Weights of a small GPT-style language model, trained from scratch on English Wikipedia.
Size: 26 layers, width 192, 6 heads of 32, 13.7M parameters.
Architecture: learned positions, biases, tied embeddings.
Training: 401M tokens, 6121 steps.
Each number is 128 + 32 x the weight over its row's rms, rounded and kept within 0 to 255. Layers, rows and columns count from 0. The size above them is the row's rms in percent of the matrix's.

# layer 6 MLP up, 960x192, rms 0.0693, rows 879-903, columns 0-63
size [ 84 137 159 127 126 142 132  17 131  19 158 129  19 151  19  21  20 120 123 117 135  20 130  36  23]
[[114 155 101  41  97  71  41 214 148 115 182 112 188 160  94 127  76 123 122  74 205 108 161 156 134 164  76 135 110  99 127 130 175 128 116 132 181 128 131  85 122 116 173 143 159 110 171 164  71  88 164 126 147 122 131 128  84 112 135 125 126 101  95  67]
 [ 98 112  98 135 205 129  76 106 132 111 101  95  80 192 133 118 138 112  87 149 116  95 150 145 107 158 134 137 120  71 112 142 144 118 103 104  91 115 138 152 124 140  99 109  97  82 112 206  52 123 108 150  95 109 128 165  84 150 144  85 146  93 126 120]
 [114  93 137  95  81  97  87 145 143  70 151 164 124 147 125 148 150  94 130 119 116 132  87  93 159 149 116 134 138 108 176  99 185 159  56 158 132 140 204 112 106 114 129 121 146 151 126 143 107 129 153 145 159  69 189 122 159 171 111 148 165 132  82  88]
 [153 114 136 132 135 115 153 164  79 125 143 103 108 155 119 113 113 131 156 144 155 169 144 143 152 130 132 140 100  87 163 147 143 182  68 120 100 145 187 132 125 182 172 120 155 130 115 165 122 118 113 166 134 134 118 160  65 164 111  97 135  91  89 147]
 [ 93 105 168 125 114 107 117 163  63 136 185 115 157 156 104 127 165 119 148 128 148 100 101 143 152 101 147 166 183  74 179 142 111 108 123 107 137  92 165  65 146 131 136 103 140 128 147 120 188 125 122 148 138  97 149 146 134 132  91  95 160 130 111 137]
 [100 147 127 104 158 117 122 132 106 134 129 160 137 130 151 161 154  74  96 120 156 126 143 136 199 165 132 126 164  84 164 123 117 210  89 143 102 110 160  91  82 152 182 108 108 134 114 131 134 131 150 198 114  57 130 145 137 167 173  90 120  50  79 143]
 [123 111 141  77 120  68  67 153 138 125 161 132 134 167 114 142 126  96 114  98 151 100 112  96 147 169  85 135 141  74 116 111 196 156  10 145 114 132 237 134 116 116 123 117 118 160 154 126  79 130 173 133 156 110 162 129 158 158 114 112 181 103  74  98]
 [ 97 198 119  93 109 113 166 107 123 159 144 152 135  28 202 117 189 119 144 169 135  91 139 154 118 143  91 128 174 152 152 122 115 161 106 134 156 108 153 185 125 120 191 119 143  94  78 117 108 110  79  68 157 150 187 114  74 133 166  78 158 164 117 101]
 [123  59 166 117  86  86  87 175 113  80 145 166 171 165 155 156 136 107 156 151 139 123 106 117 157 133 103 162 124  74 153 120 204 153  76 187 140 108 198 136 128 129 125 156 151 173 168 126 116 111 140 173 150 102 198 122 138 138 104 134 138  92 104  98]
 [159 132 104 156 113  91 104 141 149 191 176 138 107  80 101 152  58 112  88 123 175  91 109 125 149 120 126 134  68 157  83 130 100 156 154 103 131 114 124 124 158 130 137 145 210 134 140 147 152 164 147 153 132 159 104  94 161  70 188 151 151  91 164 153]
 [119  85 137  67  83 107 116 149 129 110 162 173 147 151 133 142 132  97 175 107 125 132 117 109 173 136 102 150 162  81 155 126 156 173  70 160 148 134 181 136 141 135 123 134 130 182 146 122  89 110 130 155 181 101 214 152 142 139 100  83 139 113 103  95]
 [ 72 117 129  94 129  93 112 122  78  99 135 182 134 164 182 135 185  66 144 128 158 107  86  83 120 155 130 159 158  55 128  91 169 173  75 122 129 135 190 129 106 140 126 119 123 175 143 142  86  87 131 152 164  86 162 149 121 168 111 131 135 123 103  90]
 [104 101 114  82 130 118 153 109 132 113 133 131 182 163 118 105 149 163 128 150 123 130 149 162 147 140 156  91 185 124 120  99 164  91 128 158 123 132 174 143 125  87 121 105 161 173 106  82 136  75 108 130 143 111 181  93 162 155  93 138 130 179 113 114]
 [118  86 118  71 124  93 104 110 135  93 152 153 132 172 132 140 155  87 158 130 112 118 103 117 147 151  94 131 131  80 165 123 126 175  72 161 125 150 181 112 122 138 155 170 121 175 161 138  68 131 153 154 153  90 206 135 165 140 109  96 120 137  92  77]
 [118 159 182 120 128 130 116  81  98 125 170 127 106 153 118  82 142 113 198  95 208 127 112 146 144  88 121 139 139 143 127 116 158 112 133 134 121 156  91 124 175 126  80 115 135 133 117 135 118 185 132 133 145 126 145 108 162 115  80 159 194 136 116 106]
 [108 158  86 131  88 103 141 107 107 122 144 128 137 174 119 127 112 146 113 167 135 226 192  97 134 211  79 111 148  89 149 125 164 114 127 153 117 134 111 215 128 123 113 134 130 103 115 122  92 155 116 132  95 100  84 141 176 133 134 161 123 136  92 117]
 [126 160 141  99  76 116 139 111 142 128 115 173 154 130 144 138 107 174  85 179  95 111 140 191 101 149  56 113 159 186 122 170  48 125 171 136 145  97 143 167 114 128 123  79 175  85  85 116 112 161 119 102 115 133 149 158 116  80 117 169 130 148 138 108]
 [ 76 126 123  64 120  98  91 128 113 114 141 144 143 164 153 143 128  77 139 149 164  90  84 105 167 151 124 135 171  62 154 103 172 181  77 136 124 131 185 108 107 147 138 107 121 166 160 157  98  83 185 133 184  82 158 121 145 151  86 113 146 109  62  95]
 [ 86 114 150 112 144 124 141 164  80 159 111 122 115 176 153 134 156  89 137 124 191 133 113 134 144 145 119 139 114 104 174 122 111 155  52  69  98 170 185 137  96 163 202 108 137 139 111 172  82 149 134 179 122 115 102 140 109 188 135  99 143  84  98 159]
 [ 80 103 142 123 135  88 141 120 132 109 167 132 121 168 141 139 153  99 129 108 119 134 134 110 143 196 134 140 148  81 111 132 149 160  60 161 128 155 203 148 124 119 143 148 129 143 139 134  66 139 132 154 160 109 220 154  86 154 129 130 148  97  76  50]
 [ 77 104 116 122 165  98 103 140  96 146 152 141 113 150 149 116 119 124 124 147 143 106  81 102 132 123  94  76 104  67 151 115 162 148  80 186  93 132 171 135 111 146 149 111  53 124 155 156  85 141 135 172 123  60 170 151 115 142 116  98 167 123 112  70]
 [118  63 116 171 163  93 118 121 130 144 142 131  72 144 125 104 142 163  87  87 170  96 168  75 132 115  78 154  80 126 109  70 114 132 124 159 114 144 132 120 170 146 112 141 188 150 149 149 195 158 132  99 200  90 131 120 160 188 112 156  93 116 109 116]
 [ 83 105 182  90  83  93 120 150  99 131 134 164 139 124 145 202 131  63 126  95 165 109  99 102 137 159 116 133 118 115 167 118 146 138  86 178 172 141 186 111 150 101 106 103 111 131 100 120  97  94 136 153 166 103 151  96 147 143 127  83 164 137 101 108]
 [146 110 110 185 179  58 151 110 103 170  96 160  83 137 179 155 150 121 178 132 100 178  77  95 143 105 127 156 137 200  90 146  82 141 133 138 134 133 107 150 137 156 111 132 138 119  92 150 141 155 100 151 123  76 107 147 134 169  84  92 118 139 136 108]
 [106 116 135 136 126 150 120 129  79 106 133 119 136 132  83 118 103 135 130 133 161 135 133 144 133 123  91 110 132 103 109  97 167  95 136 138 129  96 115 101 114 139  86 121 104 170 130 175 118 100 135 127 123  83  98 144 127 109 137 169  87  98 139 160]]
# layer 6 MLP down (transposed), 960x192, rms 0.0354, rows 879-902, columns 0-63
size [ 63 128 152 167 107 130 106   9 136   7 139 134  11 143   9  11   8 129 138 134 142  10 129  19]
[[161 111 158 197 141 140 142  68 141 159 103 146  32 132 138 136 137 125 113 166  59  96  89 105  72 110 174 125 126 160 148 111  94 116 152 140  94 120 139 144 125 136  57 145 131 166 127 153 161 158  80  91 115 135  91 107 108 149 114 112 116 150 189 115]
 [115 164 124 123 144 136 144 127 157 109  57 154  85 119 138 113  91 117 115 139 176  99 148  84 132 119  82 127  88 146 125 145 117 124 210 132  96 139 106  56 105  57  96 135 128 127 134 187  60  55 113 133 138 183 135 112 165 153 104 140 143 115 154 134]
 [ 80 145 140 155 140  77 135  84 169 108 152 115  76 156  99 125 169 136 185 124 102  68  84 100 138  76 119 126 153  80 118 135  98 169 169 154 174 175  79 135 160 113 153 158 139 135 135 124  72  84 136 142 150 116 107 198 156  93  96 111  83 151 104  63]
 [106 132  82 125 110 140 155 147 147  92  79 120 112 169 172 153 126 160  94 150 207 172 131 115 106 150 103 108 133 142 149 121 103 106 185  82 107 128  18  81 100 189 122 137 105 151 133 155 115 105 117  67 168 121 195 141 128 155 166 106  96 221 127 125]
 [ 67 160 135  90 165 124 119 115  38 101 114  40  89 147  97  90 137 162 119 102  71 190 138  96 122 112 126 146 130 159 171 145  94 116  88 173  92 129 139 116 157 161 121  96 137 126  98 118  88 144 113  86 126 146  96 163 149 105 172 117 135 172  96 135]
 [119 121  99 168 125 133 121  28 130 181 146 166  68  93  70 109 112 132 128 172 118 123 134 118 139 130 109 132 168 159 141 183 105 103 112 146 129  95  44 133 113 139  70 213 158 155 171 144 123 152 138 141 114 152 130  79 139  89 135 122 108 147 141  84]
 [172 145 135 131 128 142 140 101 118 144 113 104  81  96 162 142 123 201 196 111 110  97  86 110 177  86  94 120 145 102 101 157 102 123  80 128 149 120 104 132 156 179 118 136 151 201 174 125 186 138 110  88 174 179 137 111 168  98 119  98 170 154 137 191]
 [111 102 128 127 163 141 105 158 141 157  97 165 185 194  47 150 144 200  69 118 167 152 161 155 133 124 138 115 106 130 159 134 155  39 102 192 136 142  47 130  88 123 146 114 114 173 132 150 112 199  87 160 111 187 102 106 146 161 139 112 146 128 125 165]
 [152 121  94 121 244 153 118 155 174 136 149 132  74 177 122 107 150 159 103 110 151 125 168 103 131 105 131 143 114 157 152 131 115 116 218 154 153 125  23 128 102 135  93 124 119 101  88 138  92 152 115 107 154  76 126 150 151 151 148 121  95 115 191  77]
 [151 144 139 142  69 131  97  82  96 103  91 165 141 107 176  97 213 110 163 153 100 132 135 163 114 104 142 127 137 172 126 130 110 161  92 151  97  67 122 160 133  75 140  80  75 122  90 111 118  67 123 105 104 117 173 106 171 133 170 120 108 157  95 145]
 [133 127 148 151 181 135 125 101 169 126 103 148 119 163 119 133 176 132 118 155 167  71  93 115 145 136 100 169 114 159 125  62 128 113 205 144  94 139  82 156  98 144 143 197  94 126 108  91 102 133  73 106 129 133 126 124 185  98  86  80  78 133 170  84]
 [150  98 135 121  77  81 135 114 114 124 108 150 155 146 148 120 122 122 146 109 186 104 154 139  81 126 134 127 156  69 142 157 142 105 171 118 181 134  16  98 139  93 127  58 117 150  93 140 137 152 156 160 154 119 153 185 160 168 132 171 131 165 127 134]
 [ 78 151 126 141 114 149  87 113 146 133 112  50 115 125  77 143 130 108 103 164 146 152 139 133 147 103 145 144  77 120 138 130 116 123  84 128 114 150 106 163 102 140 136  63 128 140 140 146 129 153 194 135  79 162 143 105 114 110 146 139 114 111  94 128]
 [113 139 193 108 133 101 133  87 158 141 120 170 126 174  73  76 195 120 178 121 134  95 123  97 142  84 112 147 151 164 128  77 148 108 169 164  95 140 102 182 152 113 144 193  93 159 181 101  99 112  70 108 145 106 144 153 149  84 100  67  87 156 126  86]
 [153 152  91 190 140  91 175 141  94 102 120 185 135 167 171 147 116 117 131 113 101 117 114  73 112  98 153  68 172 155  75 146 128 132 144 103 153 124 137 111 136  69 152 165 155 120 111 130  87 110  81 146 157 132  81 144 118 140 146  95 109 165 186 109]
 [141  60 173 123 107 144 113 139 105 130 100 102  76 123 142 144 142  51 148  54 143 138 137 146 165  51 151 163 153 158 105 109 121 171 118 128 149 136 153 168 142 101 100 137 119 147 139 111 135 138  77  47 133 150 129 103 107 149 126 125 100 162 120  86]
 [ 77 102  91 150 207 122 129 146  87 183 119 158 126 133  63 116 122 151 117 111 154 120 143  93  99 131 147 140 137  60 133 120 185  77  95 127 108 127  75  92 131 113 101 160 104 163 118 111 140 129  99 138 173  96 108 147 139 144 131 132 202  94 125 108]
 [124  80 108 110  91 106 134 134 112  89 122 131 119 149 125 150 140  95 146 137 165  97 157 135 133 150 125 135 151  90 148 165 124 147 247 127 161 153   0 118 109  91 159  70 103 158  97 132 108 135 193 129 139  97 135 174 141 178 149 146 133 167 118 113]
 [122 113 142 185 157 255 115 131 131 164  92 118  74 132 139 155  83 141  92 127 130 143 128 143 140 120 140 129 115 123 166 147  97  65 123 117 119 137 137 123  94 127 140 157 127 111 104 125 155  81  80 126 135 145  88 141 141 109 164  67 164 174 142  74]
 [ 91 115 165 135 130 144  47 149 126 169  85 139 125 152 139 187 190  72 101 134 138 107 145 135 124 137 118 137 116 131 141 129 108  52 223 160 152 123   0 188 134 123 104 130 101 125 117  91  95 152 129 131 148 145 142 179 128 115 131  60 150 157 124 152]
 [166  84 151 169 125 137 145 148  52  72  84 176  70 172 122 155 160 106 152 126 108 164 127  97 126 159 160 132 201 136 198 122 119 111 220 123 157 175  21 155 164 133 124 103 184 154  75  91 126 151 151 168 128 114 136 154 118 142 162 110 135 161 139 141]
 [ 68 217  97  97 114 149 111 169 119 118 118  94 172 117 198 128 129 120 137 212 121 130 134 155  98 128 125 139  93 100 134 161 121  93 155  98  71 138 179  81 138 151 158 110 124 111 132 116 119  83 173 170  96 195 101 117  98  65 122  94 182 120 115 132]
 [141 141  97 135 124  40 106 152 118 129 137 113  87 176 120 155 111 140 114  88 100 103 130 126 166 166 144 154 186 165 158 127  60 118 209 141 137 132  26  83 169 187 108  76 125 149 115 134  62 133 179  78 150 122 131 158 171 181 152 114 134 157 120 140]
 [123 190 125 117 122 197 127 193 154  95 132  79 163 110  62 144 124 112  67 119 188 117 160 167 126 176 152 124 112  82 150 153 191  70  90  92  94 121 174 116 127 131 141 116 125 112 127 121 104 153 150 112 150 182  98 152 103  63 119 138 155 104 121 167]]